{
  "n_head": 3,
  "norm": "layernorm",
  "norm_place": "pre",
  "warmup_steps": 200,
  "final_lr_fraction": 0.1
}
Each number is 500 + 50 x the weight over the matrix's rms, rounded and kept within 0 to 999. Layers, rows and columns count from 0. Numbers have three digits each.

# down: layer 5 MLP down (transposed), 768x192, rms 0.143, rows 257-325, columns 0-95
# up: layer 5 MLP up, 768x192, rms 0.147, rows 258-326, columns 0-95
down257:453552581509562564417443471439513473397459462576447445467529407499490474455459516564492467502488575504466500531574506456471464444493495558444544527424509487515443616460452470502505527479436555509476538382457463447505504498495522547419501475446469456478462528503539516546605532557487462349
up258:509446459472514451491531546505518391461502498521557460520528477462486563549544572455498548464473465559525452432421451486530483432552476458477466527545532502467519538433479427504515523515592445484469503465499482541451564520563559488430536423529428397543460448529460583521529459456498484467
down258:501511507548479516494449486511492503587533507532458492511416438487545443592566459582531475536491532506540572511476537450493440548520539537478442487515556487592453528541418526508519493526408517441560482539476508531474486509520446460454456509506531504498453459462524565515483496473559500476
up259:647599559431432512468458498458538493614495500497408506512539560520588532519510506450532476516470458522505533522484484656524565525501537565576493477575561432491474532526551540391480512493377573552428513511484428502495473586492459508507566558516527451496541446423421511608513431528537508507
down259:511439534530484473565523551484552455502496494515507459614407456504459471484563476526535595428513474525476571516516526427477554493484480443486503615510502534486573597532514471413523501498509523492493496513468570491514509505543528493500454410466538486429524415424598465508452431417514490530
up260:427496490542580545560521420521491572518542487515546617564537500530520610478552474510457481501557460511467569451557463483444552516455532453514446478492572506449495451492492509467511501465554459397595523518537515461491387524483532625536449539475459477513470544571450442561519498434518535476
down260:549495523382530490514543521541374468477446436533601511475460533484419448487498571472435504446492591563551432488525481536586547490574519422546663584437512467538466473523529506545482509486501514445455453490562506501495512468527553497535484557477484435529561519527501458472451459469516531528
up261:555512564531525382581444483580555548539539533567465443489530540458475468487467537417517500525507558501499450592523425596466483560455382481596512519484514502563446498612491488558533462512535515482497473593521586614574532475468438471581513446569492526511577488497453408559453396416487484512
down261:499528452464512481367519491495470477472556469521512607453509366511504559493519449432414552529508533522468451583470544559555490467534517530467468544543513533545401466472433500501496440522479508565460511512465592557557456492548419427508493513563459466588480484535509563503554555402523505528
up262:504508573532508541494478482429528450543478434487507538487445453566499448544588435430467427503526393457531479549387456541459456491411481510441501423495443524499527589523553445378551452486494588423489503511472513446582485466507419539503449492467487546423528477486498531509487531613476434453
down262:513384529466595589417499478456544488524493452517553457516458500497485486548448486456443612479554447450386512574491494477525561477502569508497470434517477391505502557490494609462522425474603538600447490551505473506565526515415505435462507551477500551522608562443586517410566542462493426476
up263:475479483455395379421524482542481493597486506586497514459518601477399564469462526612425466514593483551439495479587576453500488550493481441459492438497417505507505486464519475561534529505526456532545450509521562419528493389454538559536410482494407471561433460502516497493488437449482476495
down263:503493502476470451416636450482546488491432425519483539526447503536514431504525496567463569586544469503522490527539486521499424530516512501525546558539471542448467585429408503456594515508670560478486481500526498585445526512520542564572499543556448510478509487502458461445543488502525458475
up264:497510522531573475498450516469438414483583500476495579561428490579427522475509493527360457541610511510507520452518488453533469480495471480493505463550565542510469465483450488461394579581438498432391535501467476497591448504443490531491470448462473501562480549503463470553516540483418443534
down264:486520515458505478529491531528493566503479487497483471580526537485447511507493504450510496500477473474500500454434540445540480509543463486503434444524545511483541478463467516536485486527446470490501522501527438480462494496462460446519558467542497532501540507505490520527482469485503483498
up265:474476490468502530515496505483545456498391439553519506548480456470505482502435535538481502510525481557514579473569529488474459491481437487492539477562426495605436454458453515479520470610558491352483509519515447547478511476548557467468464550592492515500537505522452501551412455469552556463
down265:501528458488582495528538590517545569496570592487403493527489434496530476452456555393443524472465409439532465486500514492453449519483530602442537527484483533447431574523557497461535581524537506499512542547414489529456515487510510524489470492531531393504578554496662403504524479507453524571
up266:538425542482479561540510454422533487530520496505601427560489534528493584516501485538479486398507438592477540440548514465481564553407565558399482479465500412540499528482538452509492530565502499479526429594477509451557454553495552525450465536529453419552477586500409538441489565407440550534
down266:516520576422405512355520446529508520606474559534539639576473567501497496440456559495463591507598584476464524507566487506576554466564549484522469519547505490487383425584490539490546573461480526516491448529428539630584540517534589523537520510481552452467463494440581508510526599476508480517
up267:562439466473503539438401540501588437500484515517503434426506462439540575484484573400539391546527414458475526462506631444621514535503499456555442551488454486464468595519557462578530514526535427531484490459497550526460490439541502476475477523537475471482574462517450461419549448497566517515
down267:513501439512562441472528499498529478495497476446499508507474573519532515429629453478468468496518489482435497558590489573571506525487501500462540475583517560473537544391481443428554408439547589482467502476483423503469556531526429528471472450477512557570505553518462439442542493493506553499
up268:441527556480522525519468434444465507507582539512524466534546480459506456460514471493511481595484513523493472554573448506450470583443452433463486450490457510486552469554468564424538551574428546508507439503450496411521438662514515451531441455438505435483387419517558494560505466584390541454
down268:518596462482498490480536463542413563505435533460460533511531504471479479544513516581503512500518507439521460425522494499426492523506509462499470463441469468513597423564497502495519577507471436470560580497519515466454496475525501513488543498513516474538502538558494546486518547417487550498
up269:501469549547460534567487493520423478470427394569523436502548436429573476510521505504505515488480463583560455562537534472543487540598536477535474569562516459456490473451457485515397356409466507482525545507390496569522613522550494427443530433468515468445568526475484589472549518476509574466
down269:460486466488397531493577535579585503450479405546557409468539448478482537404487524465515532432488506465438495495506549444491420509519447485443478477501465510465564425439425494464519434448367485449506534457477495419552499528512495483483530458465526539469578506468476579540486488492505487501
up270:482463545500412526555567490478493502581453555512546605526447469446502407497569472536509484482444547492523475485536490536487496467577508495436543501485539472566503414510500430483541540560482591601457602535482527534473516466544380471504529450551470507505472585502525472473480500518492522486
down270:534499484532542475526383568520471436511461406573477577547568432511483507556474520493464512461547509515517463522438490526429538535526417481458459467545462520490490465544515492500463484531503453531486558477453475553469522515587518402535444450523476491447555526509543547484513484569520421482
up271:528493433392503453467540515495605507535454486500456505537498563332479496444485525507440503523546511520546565419518557484552510450567497420457541444465392532487545466496451594492602421523434506557490454482454519510560524528375501500469493551474528533564509497520563568443535536455430518503
down271:444519425486516539401427502464491460414539555488440455580538457440591579501407544432477543446446478454476450555489490449574534546550485547432448484515500538392490529455452387553415523528467534520522535517497520464506580573457519501543591453438474414439498458560535527539513408493571458369
up272:479426518497556488549571370471532563415464460528597446477642541542529400526500447475490451536448547599556531475502478529494526529509417495547437574479475557417501513418459495623484591547493515444471579456468430592518486396505436482495597462492473505526580488593490500576512576423561375521
down272:436512548497490563552562454478440538495445515543478487530453469524480332346519520492430471621501426418552510538542431504563561438529602597389484409490512397486489501444538434530306511469557464476553400554522460560543582576431511490517551496631521547436446552466521594548479513515525441555
up273:517506478479493518525474533514484497400602543570563460466484527620495474443517533515520454557461469533476484470514431545566516531489486428525409427580520448476483447535522432497484508460441572518426567508522484496504522536483491455436418519499561537553515557433379528421515546429473459454
down273:543503523437583633462489508474523500458467487528503442537492455425472526465504482501530503432479493441465478522492524519493487469383487556500559474440496503493527436504470491549576490517499513497487536461510513511522446533520507520536617446489503507553432525452517505429504452502410472440
up274:450518419494439597488494542518453644490520520533534454524446470487574441467497411461584432437494555426531446543559442496526475429482537536453520547463514428583571501424567426428422478469436552466499482493527447470458491432593431425510496464500501551499544500558463481522347551504499505531
down274:557452482529468619435499413455450505507494588384541464481519464507563537530588485529484557509591489417438529572396582490535511443577538397514463512515588394532644555527527476463559437497572400470488490551448528437565429455538511443431426491557622419487587454488385494576512442634392566391
up275:572548550565432492584484483429479540487466445551451485613543508563465520499469498585426512507535481488573352462520423526480561499487448487467478553595469578460514508456499558471480418520545468575532484567528462507471432515538504582488420461571492582482604447434512438516493496527505533489
down275:542460593448439439462523514450440491575552525457449610532560447436442497495422455537469451434400517432533490513548421563509531523456453507625507624506409523508580496513516481487532410506592458448532502498496569459453568508481463515572449424471616556508519510514508589448551476449574483585
up276:382390393411552415459411600455441452384533461479564479529533486412524470560445462627538497469433577502576429435502493526429487471488555568480432524599551484477521513516434540527501494507501510513553476458566377478528472514379534431538467534512493542499468533539524479509552480482557452443
down276:443539419472430444468518548478574524496412480427516544423506546488603513580550427588553525530507469524576451507456481520552546525410549445480557491497622555532529565387508529505504447450516466573408396481536519416550418506497471488553497501502603446601472472512447363475485460436459582549
up277:405480498473523441593499503427393491571545532526474569483476548508517441517499464479453590476416433480462595410483551456504435492484510474526511505588473453507494499513435496398448533453465478529514439488520439483505449505458495531534571491523564504416498597469542437496483459476610518437
down277:538507495548556445460488471561393393520487561536484487506513438491534505496604523467464493542421471497573459561521536487466509504495590558581544577375501447479518500536433525531436517460466422471421569522502541561559464561462489509548557468474520468399486518462424511416486414567565536488
up278:561502513506548463510518463485577453492490537491508578512486543560489441455494486436458547425420475489529467582519502563404508480432472447569536427472508531508473478403570533616478524528575393519549519502549558452515531545538524523521490452535577461489529551460501450523551513492429534483
down278:478451506465473442458533517421453408509508513518508457539573464465498503484503477520527535534560477527509458387477547513527530491425501507443433486532504495493508487543521471480465538518413496485509459520446461554430566508506499484453591534443453437390456507511575512482436489459565601521
up279:620502523578469486420453421543553495538436505529532495467596474523456460518507442580528494493462410597516530486444439440470468454459574519477496479597564516578504512537492497462472519463526515496456513551397437505491407477511553533505474521476471494469576550461579526429452496463494543474
down279:480443440579534558532531499569559571490428546486459444448484476506482452390447488484543543523495468483481530534498450462394507459493462413488463514522479456459448492463441494535496465483499521432488529557475532565471454514517445551553599516476553511489470555515487479520491432526540543581
up280:454498513498489460561559498466449545506476396545487467462586493538511468459492509470536517509394508612503464499474469566436541502541435506442531526543564562456428478486460487524435426523560449449538502495514469558433528459476623449484500489531538467487581453537542542538530477461500455553
down280:476454517570493493508489480514533469458390429475509515542541495468487517580411414451558563448507471507473449617480538508424475488509389499538551519550516522409491582497465513518452430500485486416430450519515549582498461432556499502478496425340466564568585496439537473443529527464412521557
up281:563522504532502494447507495503529591616487479536468505568408526495564569490591510415465441433496558493537521583516533466417571407589454465478497541601496500409546590412458385433498489390539540517495491581419422430507455569547547400517501545454549457482558451486504565462357475544470378520
down281:490536500573478526549470442591563560354443535503540472433387478491481519421468553477494573439580481529483528595557578456435466487403522505508455407513415590472542593419467503559468434497455546514450464454454397517544520549517532494422533493516482546445491505426396504469483431545449478431
up282:527449468508473423428522512424408516507500437644545534532470513520496539526532593489419487513466438417540480484540528542546569512510513581495573513501524532498471424492523558555441498495543569445430447430474479481508551476465456554473444439554553452415562518512616522575474482483511514469
down282:388540565538583553515483561442515458512532487447436533527423531469473458537601464433504528449412508492547385500507522579504441437542507495512539538506492486493454510554449481487516472419553455599440510514518511492438503471538518559448535522447475527445484543485434481529516457441541583527
up283:488583502443611485563453503500603475459451546499473555504512573490440461454485526517508485463436465535544376464415442418485537400526424474415487492460488473554510442427624544430536514487502419472537535569541523526502492503500533524607512437546538545469579483582395424428434469430560562510
down283:470470519523537458423517561473493464593456369422499498502460554458464446490498440543512577384432470373517498482544437368508431493522451500485555479496552472567451362604456609470599532491510513507447504513374480594471454509555557572528469475540492625470564421410456487601413421421492562574
up284:509497547498490466560533521468513463524513461545582437599446557499515458496498432522646496552454463608446493487468496500546466498530429538492547494432550532446574472519508458491551501530542449541569469537530489461540640547577460388564560497533509502482541422544517510540459488448527433517
down284:512462454399485426513571625424547490573542551502491560395428490392553488545539582514517420478524526513517474514523436419501509502588558429607630550509518464438645442570491482530509462462574427463526582500532512535468590542459460517447514512445538541476540485585536414447538552512516434489
up285:469472574414574479499526493455519516515485476460557448512515634501479536431510532545582576570453574525525524517512548447428562508451433561537541515523569508574540472537514524500506479525546476519462478498450479459508510486518524479540534510522510437537543620492530528498550513512422501467
down285:577456463492563504596494471502531477501517427525486499500490447490481492516492423511471475459480528536526486452497461469534469481482467481500605529489543415378487450529515549498515544519493493542537575472514520482436478437464494494587575589468529446540536479509516612408455465472501496451
up286:491470545488550567508507473430556511464443451509459473507500584536348534467432471459545414447483500502501487498427454463465503517469464552499451471457604640581533475510553447435476515449556408497489427597456560500546500543561560492497439529521426431587525485573463453501575445486410431564
down286:536457400452598460508580501498571411571548495608528490525575566381484478486535517525483529496582490477448635552515599433601534597587516461572428426565579462397540497456438490516519492586437450464513505547509554529512523557510484508511472448508460473494474450551579480544509515444468589494
up287:490478532524476526490395443432510502522566529475496528404560460474503486450493463389508513512529561539540531428471445551463540565534532528543442563470483499482466423615430527518478552452467472501461453420574576474563552492586540449480526484531533563416449457433500503501541574483595454481
down287:458481532462437517480526461494564535471522504503471502518510517526433468427478493470520497523530473462435542486543504487529492521518510472474455503504512511491492489467519546525499495498478508470498433472526500478453567472526500464464546384498490481475532522462506496482490496541541518499
up288:565432439475495429543459526498452599482464466510492473539478427415496538451509488555488453431449555591556476496486391516519541447537399571494609570614502546461509402539516375544514505462542445589535458471534477456446519453471533488525505517542463586525585496524473512480444537562584543430
down288:552482516549505484489521617542572518526531466395420510524484473513447486492619528520542441486620523526462551482466481479473415460427513419536464550512541566502520534524468514449588427568541582512505535576391510454503546475491530481463543501457466461532440470443453597491475494499547492381
up289:546496441503590514541414380505503503486485545497427466517491433567440516454533614485550569626559469510448484454410484513577502577496492514531488499597523500477439470575467509494371510445487485549536479431530440475633491479559406457505447505520491566607586488502505564521441444473456504518
down289:524559539436667450413460479510496507550424527476455422450460458500499471586521460487489461542555564487505486440617576536536523502596452353519511445545536469429468510471612563459563545531461588483514539517450512485495533530435557471478509417644477534459543474526511392530585441435531589526
up290:431517515424523401499513457507506507461477466486484517489489536490504479461466574532555458553546455441505357558553487535550427490546582480532540600591529526547497456457427536471462489491489507536482509528523396563556580521517546537484557464524519493470479564469579531520464579311540472505
down290:506494506505507474490523599508520441551459537497454437455534505549527559451519507423511465557510607480493505473568400499549596545529514477503542535435531514550487549434470514562467530467483595476459572561531526526513442487526497583546481473415487470427457456488464520584569547427550480522
up291:548591597522430567445512484559650539571452516529477589544450433510501461407499475412472507504473432403401363518496486481513478522469479523460515598567513510529480456527462562522466513437465618486483487517419511432525516487465399535525507526440457531539503558495435519468422478547404510573
down291:511534475518567460518519446458400517503619512446589461574524567527479496446543410669619514419573435544476504486487524547456498501392550460500482510512584485499523500420540424514560465542466455505538475524508530555397555462468398538517489447454460582569461438461503529567556478541459594414
up292:565562514483468530452477561487411433481422535529446368514516416546484471544520513485533520456521507458508498421498539397502530387474420523473478551520514601491502492475548463546519556485523536476510522473457559534479412525513506516470505477445504431517487492471558443476487483475553494575
down292:442516483519447475452555465465481506473574513499419403550445428512480530416470561463433455566485541491510526408555466474555557505479518557481528494516553489572445495526467483578473510592483537541530471463517563597428632526460473538467428497486549488475489504481422568485528498556495457512
up293:543440457498470450520481574463532507533477521441498568563574407459482492490473504491560563548469597476502415550520535495469447431551466456499505457505546451462476539500542447443523513559505398458510471527554480538543508524442455525550444451474464493546567484474457409507524550482483423413
down293:385448394517522469466516483559592483554519483501444414453473536496512551365471500539528538551566435495504573491433481507501590390401462473560521545499533440537391455570469531550501435508587507486611455498471583520531509579474403444477535458479432436493508508481505626492573590492462484495
up294:461569508610571521455517549472549513512536417554600453518525453510466490519494500503438549473593449470496436506520516519548527510577528552463470379569395432432514498521491460435498541493556466445445509431456474539434496471537530503478464587525546557491572505575505516639503507438545503412
down294:534489474539507635487484589528520439588560506424458528447480476532514557411531540529561488500493524471514456424518484467597493529430465476593471458528539564514408446485516478540509461553549504481516551535588464524434439531526518538452631484474407433351505479481488534502415524526495458476
up295:509465642455521550431548425533495525492566535510527481573432487549439462530502516450502579481462412477512591559556536440529468490535447462524507475511426551527472486564556446485455516515542501495492524669544515499451432474611460502542475547477426469508503525524593435467461573630481474441
down295:428480559469483512546423548504520526439486468500404428350500558467551458494581479382560510472563546601505493497521451454533517602469516551504497376539471507491521555581510483456435592458593430367491405416478534517444449533429469553445453499422499568484416525550502496439542523520486557560
up296:541541471540404552564527556547478440468519507564531507470480414544511462464523562482491449442518475541490546465482532485464464480516463527439596489555544506449530466500523518505475487564468517494499535537467439460503523539490421468475411426495519503551529540526476385365515449519437492442
down296:581464585483510495581524443545495438534556507504537528442472475572534500450438474383477604516529598468487513520636364489470455523432448515443494555495453531489404451450516541539415474529579538507536509444501531515508485591566508570518569461497509491462534514508605425501501415536540459506
up297:499485513481557573455461462427492457483504550531461526487490451535637508563505420458560493493513529545550540462439433439442560458483491502453471517534453563468555529482505554466497494443428565558559569478500537482532486472503375512437467489537526588456522515456529432412566582533498433431
down297:518465473589535528521579506512508490492482458513429603566539459487519435457460497462451473504475512455529455443464490498553560543526438482462456447485477389533505509574507561515523481562533509514457454551433413524458449584460605459518540545474497599550532502448536455445553510462470483506
up298:508533542503540505572444575482559420522415509457537488497527496498467533505565474568532436486510527458498497510484477563593529485606492506585560550430508510453499433421485477511564404524527491407587537396458467499533383502574457588484538478543454428530497474489437501572507478478565577464
down298:538469484451533490471527516478558533532462567490476407487545581480579566374455526476450424498486471485478490491475528465410462468502474598444531482460485539491540455539476498496625586416511435510556404515501436479543467515525480391488516393464503586545442527420575480453525504556491524610
up299:523411493486482441571508525544507484525448463536505499504425556496520506458516550538538555523538479547468506547468430526492460618616536560523466507507536514455561454545593605504503468464551512539551431530475507419477487516422579527481546449485455515519546477442456494575570560415541540515
down299:598472519516534487507497565548465489550409579494621479569555509461561523492564428485430555488455495545383522539519486565512526479509492562379476495538530504498478531514560509550465505501473474448480476515487616494476523426471513471454542519433502463419469490495544459486514461461515506566
up300:490489616533549604509483489518493443523496528490434534503433564507595482496498567513520436418364490449537477500449558478386525568498417500404428387524516444527570344498589438436457500564466495467580390508581514452506421503625409507529536570578543435438531550448511532583558390448446469576
down300:474378562328394513446582398495449492587586533494419459483523484428506370310461603591532468526585452613535411473525545539550545491541529518465501393622543580498501519467488399535553483380528504427524508362497539521481443660481415411349429556488461538472633593525521531528441500513568524585
up301:492493472500504450426482363454496457521429504439508487447461562533519497552450519524463508597465498562501492487473526489495596456497398421432580527518542442572439562480537545523549480510459504556510609482520527641409548509504441582583516464471466552523526492453466475581425445448632543618
down301:501516494516501458423526512516431493436466479488519483542456513469469493484456535524478444518530485556440509495483480446422473546488551576517501510526480516473471578397498501458488476526581494481436526556459507492573571520468559533492509562447544412623541472503463485497399477491467510492
up302:498494467516473568575491474497535503567553462554570509511558512506348488474482496443513557486488440501427570452494467477509423477484488466415424446488539440483437484420419531543531506482486406463511548502437500544495525523560491527483369462543482444451550524515467424508507521490574566504
down302:559454507444538478461487522450397444628437506469429485437525566582470448464515539502515570549480427476460540532507422577487511445501535432485536383504433411493473614552523546398528544622452461447464513533502566429464553421528510541525472467454492464547521517430611429389507495462508514633
up303:520549499481506457551492509505498472501494479552501502553518519548385544473569510572421514549501502431485523564459545426515483553517543401514375474488569498526487485528456605522512489474561432473572512529452443452578537476476550507519504471428491662463473491452516475419461590582531458528
down303:568450500541461574449423598523527585553463493435510485444586506500465637550605423466509422444453608450492450556530448561476540484520561584497447445492513560534564560607474526612487442454508408497454402547542564389471452436457599531480423485468495522461442441565398557416547501482441519482
up304:577404513532485536503496556416561545467470556526561454512590574510533520513454457433480449543502555535509458492484486467534529525554496442499494509500492525417561469559607442576517484565491537508515449380451455475529519441475433527487514501489401467503500518535422457505529471415456528468
down304:459448443512507517494492533482526384537510431485469490483462474562542503554468505583474543543430479488573512549502474427447455524543566571510603509412488468571458446495487514539462508515597445525481423599586505494656439546510515414492487381465502438484549491492528511445505579436549507454
up305:503469417608455570500453544528530533526429447469456482609426550501484463525461604535583420556632527499531539521566450461601427517524567430500534504548477585542576460451534507483437532613634512561500598465448517356433480556520535449460450391520464531492524496499540491408522485503466504511
down305:508525440479440501494502517584433509474505434545480469494487494527452513555588485479506488482499623466529494533557485533507413534504501507471503464452404437461431452521490488555571547534569534558518518521470463512506560532494497583533547432447439429486508524545438495519565483544484508535
up306:335516467537506516518482553550502475472484516594501456520560480557472547520577471469510594487398476551520590555563528489585472480437503420478418539462427501429504519430434537484544490509492484545469499465519546444507471491624550473537530466378557398493555412532468457581482532360507451434
down306:439624484542573471502427469500415542533552498458493442568531502406416593357485514504556484478470464557536495511522502562447525508590531435512488534440478539445520500501488471539555551510490543499526526465533536469553527506539501575441483547416558489510538442476452583597510424541491528498
up307:420456509614395427506495466450485536501453509571481441493538490517495462511424501482512566502516413443519485506496564471483476529465453490485456488501512606413547533498541535487449508538441497430474474504554478511543480519504534523574406406565549477495523518452420510548468563507458438519
down307:478549464492579561456566563518458496513495571547422514491591585440515516445522545503511529525462469473410504501551532591471493476509534482488458534485622357435478484443527547495501549503488560478461513485480556524501570431425492539510516549578393453450456488506430436500517493492450458544
up308:474446573496489509554550492562528516496425465556564547485643463388467517523581503492507527477486448498514530433498478445478431497404561486586494540488382419504490524495483460545561564478520570550489508496449461515494490489486454514463464448565498488429481512496562564427554445480416546546
down308:538428537546524620476525440524563523514551595503555441544458591478533466389469571456479538479497552510445531387601522465641469540562495557414562430553565412473489499455527403474515517557382497552478530539490526451448591473463524376507518397502430503501427496471417491485447534562448462500
up309:551471501587500480532505455452504481503500522507588564484485520480572522521581607447474447516435517480493515514528479514446472500453489467515535548530512577422475488398487479549486583589449432424508457500482521485463461440516529484510573452509467486465494507478488473558459507527470415554
down309:466493521452464471481507528493457421513549563556510439500487488459505498506490472431533486518564566500476475502539511432515493552507498539554493487543505473495508543600478469526525522438585540498489529482474519487481542548512492477622471546524483562491542549537555499434529418540506579461
up310:424474433529439546592493560603613567539506558598395523415548514538524500505367606569577512534464487506594544490542440503542493565431564499498466568509538540554490563536510413422512582384421509454574433537469480561589493498473490514571474502568522472497487460455405487505428496384487465462
down310:456355577554496510567489614441530449585571467417543509507473590511530521481498424435518505429517497488458584525552389559619552467460521579519432537542392530515524621506536540370461561535423527537478613489582515444487495471423514547459526524497551325388563478501592510446643479388365609485
up311:481544506530528491569531440482527517443463469466526442492496518470480499497520607498367565491549524520478546554599588533634425482503424448566547589513475549491451430466467515513492499547528447519519394453434485424504535527534538529574523465472493491536481415613564399553397540433501523468
down311:447428473381528500458517407438559495489476501493496509477455499513529439445449532485507530536467545409538478463487545476472514471485551424480540457449416486509512545448475477480481471443584497502441536481393490492502385467565548507483538528559611573501506518519485469489477443566554476503
up312:533490448436547499498591455506497507496500565532551432549482433596567540476541468516501476531539513499612433488473501492520424574525491515466424513513520541533470462538537478485528545496486579539474477541488391498553397444430530541549493502454548418538639534469501454463462464506568488548
down312:524530559477481477436468464527552512586568455491467402518522427551573501616410428486539469457475542465545446489462483548447517416518495383550539578458468493439545444495492531467483496411524490557669476489504560541567516484528502461502434411422517588502462392422485575407445472456501497556
up313:523587540501485483482467436518442519608471563473464548499440581447510544515385476576494468507499515591578438513467510528485505495461527530529493515455538498513522551447545553481419461552475480426497443519492531497497503514486411544532486517424447492493474561437451518419479458586582520580
down313:490480427498551578552514502519599613548536557452502451538417615470456479502417447553490561453521443506507483548513522512590453544518466545482577583439561506599448522584566467435410486560509444436497525475396457510515448475481572464361560448504449506480514546471556444569602516545427602438
up314:530477466471489440539500591499558527660443448545475542532581484429439418523491565452543548481546587530472504487435521503486584500500475575472471487491591480370452453522500458471557530530520494612548473485497525490548433542522511473475446553552453522589495481531559456450488512491455442523
down314:476444534481481515441434451437595504466546544482424468496528459505563445478556519490495484490500511508500547465509610579433410444561506490539489564436522518564602559532448453469529417515526509553525501522498560504557451448485568506516484534555482485514477455477488496541525492546513521545
up315:517518537490473531407392401580490396425478498445599627511472462561592495510464454473483514552451529545459490443475508494446489499478392528535374544509505548526420593501383609538556558477487457567534581487443470622384510555525496571465544547598520497434415471493591399477436529525467580414
down315:456479519517617563482587503528534640481512510451546409467552479588500527510568585547515501588461568551437516570473551469472352449431430552481468464492450428488585599466541519563577597496510470463554459436517516455472581514483392503499460568551478443524496502535546549472512535501433507628
up316:515528536576541488455517602491463420462491520540478554498480534559395493470503486452495524503445508495543491436496556457532540492513543551489589503530505479544500483474486454438488529439508495521486540508421471483504476443394530488479491585516579518474522478516419519650574453588454492501
down316:405501493535480501441455541410514399412476559474516438504423519488421557408528493525396587460486612417471498535447458535453445496449520412489498518548575550479472522457585453507487512582486560511547411549538524499462511485580498501548528452400530557460517416521579514485534526452509511476
up317:498489559510482498581557427469450405499431475507610479467444533494462557424522484476476468471467537537466474479510511469543502574557516487552599500464518500442501464420473486500528554559499448529532488469513486548508493559566463450501454535482476604447521472491618521532557419529477470457
down317:459497541517501502452556525486493559442511547542472524492493424503517532476470511430472532462529491537487533486570524569474562482508518563486411508473501478571543450435483514498561558407446506539514419489459543482514569469532500523506549495517594461571513518463423449413482511592455531520
up318:445502489560417525451496453437387423498437445463572560465544486544516445487498576523494458418426553453556504453369421495474500486568529550446539543451519623584474494570500448441549532481540383414560493649465500515596456473520529526578482483536522487515613394431581494485537516514516414484
down318:535489500622463568561479404565530439443544492485570541560438544511442503632549486545547517439409518506503585446438471478416497575497577557494577493572542537497553507459431504470538514493522556520465412526525557495606518478562543514560442586504558512527477507552562551541536485450476506417
up319:550601474465561440512523385519494585437472527621520512523477589469522427568558533538551504437494501429489501554401550509416351483440519501517472460496491473559420573532503526481427497456535534432479495535460510547514542543560527478586464582535467509533550557485514518466434571537581453505
down319:549377450494447454547505492496401425463481541423553511467482511499529475446422371494483478467499519546536376513613603568471611491532489467534571498592480515425390375459520542452493473425516474337464473482532500499429485564594426471530575420455514572479489439522560440491498433570529388480
up320:459539455580461411423493481509540500470562553529427496460484471472432481468520483541559500450527492505460484522496440491560498491512574572379494503492411536453462494463435536447484502583531525556566498594487538493438524581615567495488533527453533490548529551429509511415482484521558449516
down320:509483546438516605492532444531518457441385472517367479494542477472517379464563516564513478612491434432469535501503563490527567511555476435495499489426527511510550507553459501500521526527546492445541514425445552557583478506472426443422477517474367457465569501465535476447524558467467447473
up321:524478544532484557451524442491569536462427471549582562470470505435482576553455445445505495544550524550588519430464446650499521527539545473528494476546408479514492384482483453542509545490377493398500442486465452448614508423544461578550537467479460470476532479490582536596445496499478495498
down321:549497608488557450525407491486493536531527531581649579533487541543488539575527566516497523511469508480456526445495471456469464418475551565435490489463546460511551498450395475434506486493481529546520458561469483519553532443483525447526492501569502518378529512484512505567568491488454505465
up322:469616484412458431537465439504486513540510487556571465511444594394407459494530478505554486542489467529604484592471551432482544359469478473552464508468480517461489540481437483487493571543399398543428507515449565533478429412509505383502581459576543529418470420406530473592500448559596595433
down322:483475572497614397471441627506533526591594468517498554433442564523397485529505381441469597500502467481554487399589520495445530531527562475498513518416598467414561468373459478399569383449548660507549559513465427559573584473435431488519489680454624414497499393482482495486402417540558531399
up323:528492489473561493456496515529498515473483445445609478453522519493448421494533539513480524418476468549486543431513505584416542509496506396496400457477536516589417497424441497502476501593510439466471494523420511534516495507493510505438486528467374565486508560464451542384451485470478617517
down323:569443481523459514476400390436450472491491429496574506457543527448493594585468460582432483536519487522539469502554500392489454463560550469553457529580521400431577486486543500317405456463454500507422474479648475501494552483506486485581502530524490421493488484512557471565517598486500477474
up324:468557496570500555475475505515455514455516469481505425593484527513479474529457553456387500500549528547521458558436502538497459469506558571375509549488425474533490495506483481489528493516514495570554480507458545481456574489508529484553503419458453556545417446444471483519585573463472471492
down324:499528466425508458415491464496423511508426511438545459567451551559528455529436469469509473466502587555578484488495495507530615478573528518518526499486453540536508538533476446468503419517430481459485589414558553529549541546542580512544455426512459552518437465452400464505587411638504556551
up325:407434523497608519535511539535527587517503501454556573508485483533507515515482425542359456430571411483440423462486482442521422565512542577469456605434541509396494465545400532502398459455456516481475562485456497595506532509476522504609543389500496459533502459512538536534516493465435486484
down325:496539596509552533466485425549628508465457459535488533521458548540537471456469498546506444400561475408613495451649401477506484464466576518407472524406496647540540550579440552535519522466440539579488492557489534475504495548489602444504551473526489542487507456468504450457488603539455476474
up326:512469431477443519481428548522467538538480485488445486504413475550418399445493551531543533470375524489485557494460478498521518496567444450489540525564430460514537529592491514519529421488506508562495522541545488599468477548454513515516464428572482442437422445559487412500459450496465529566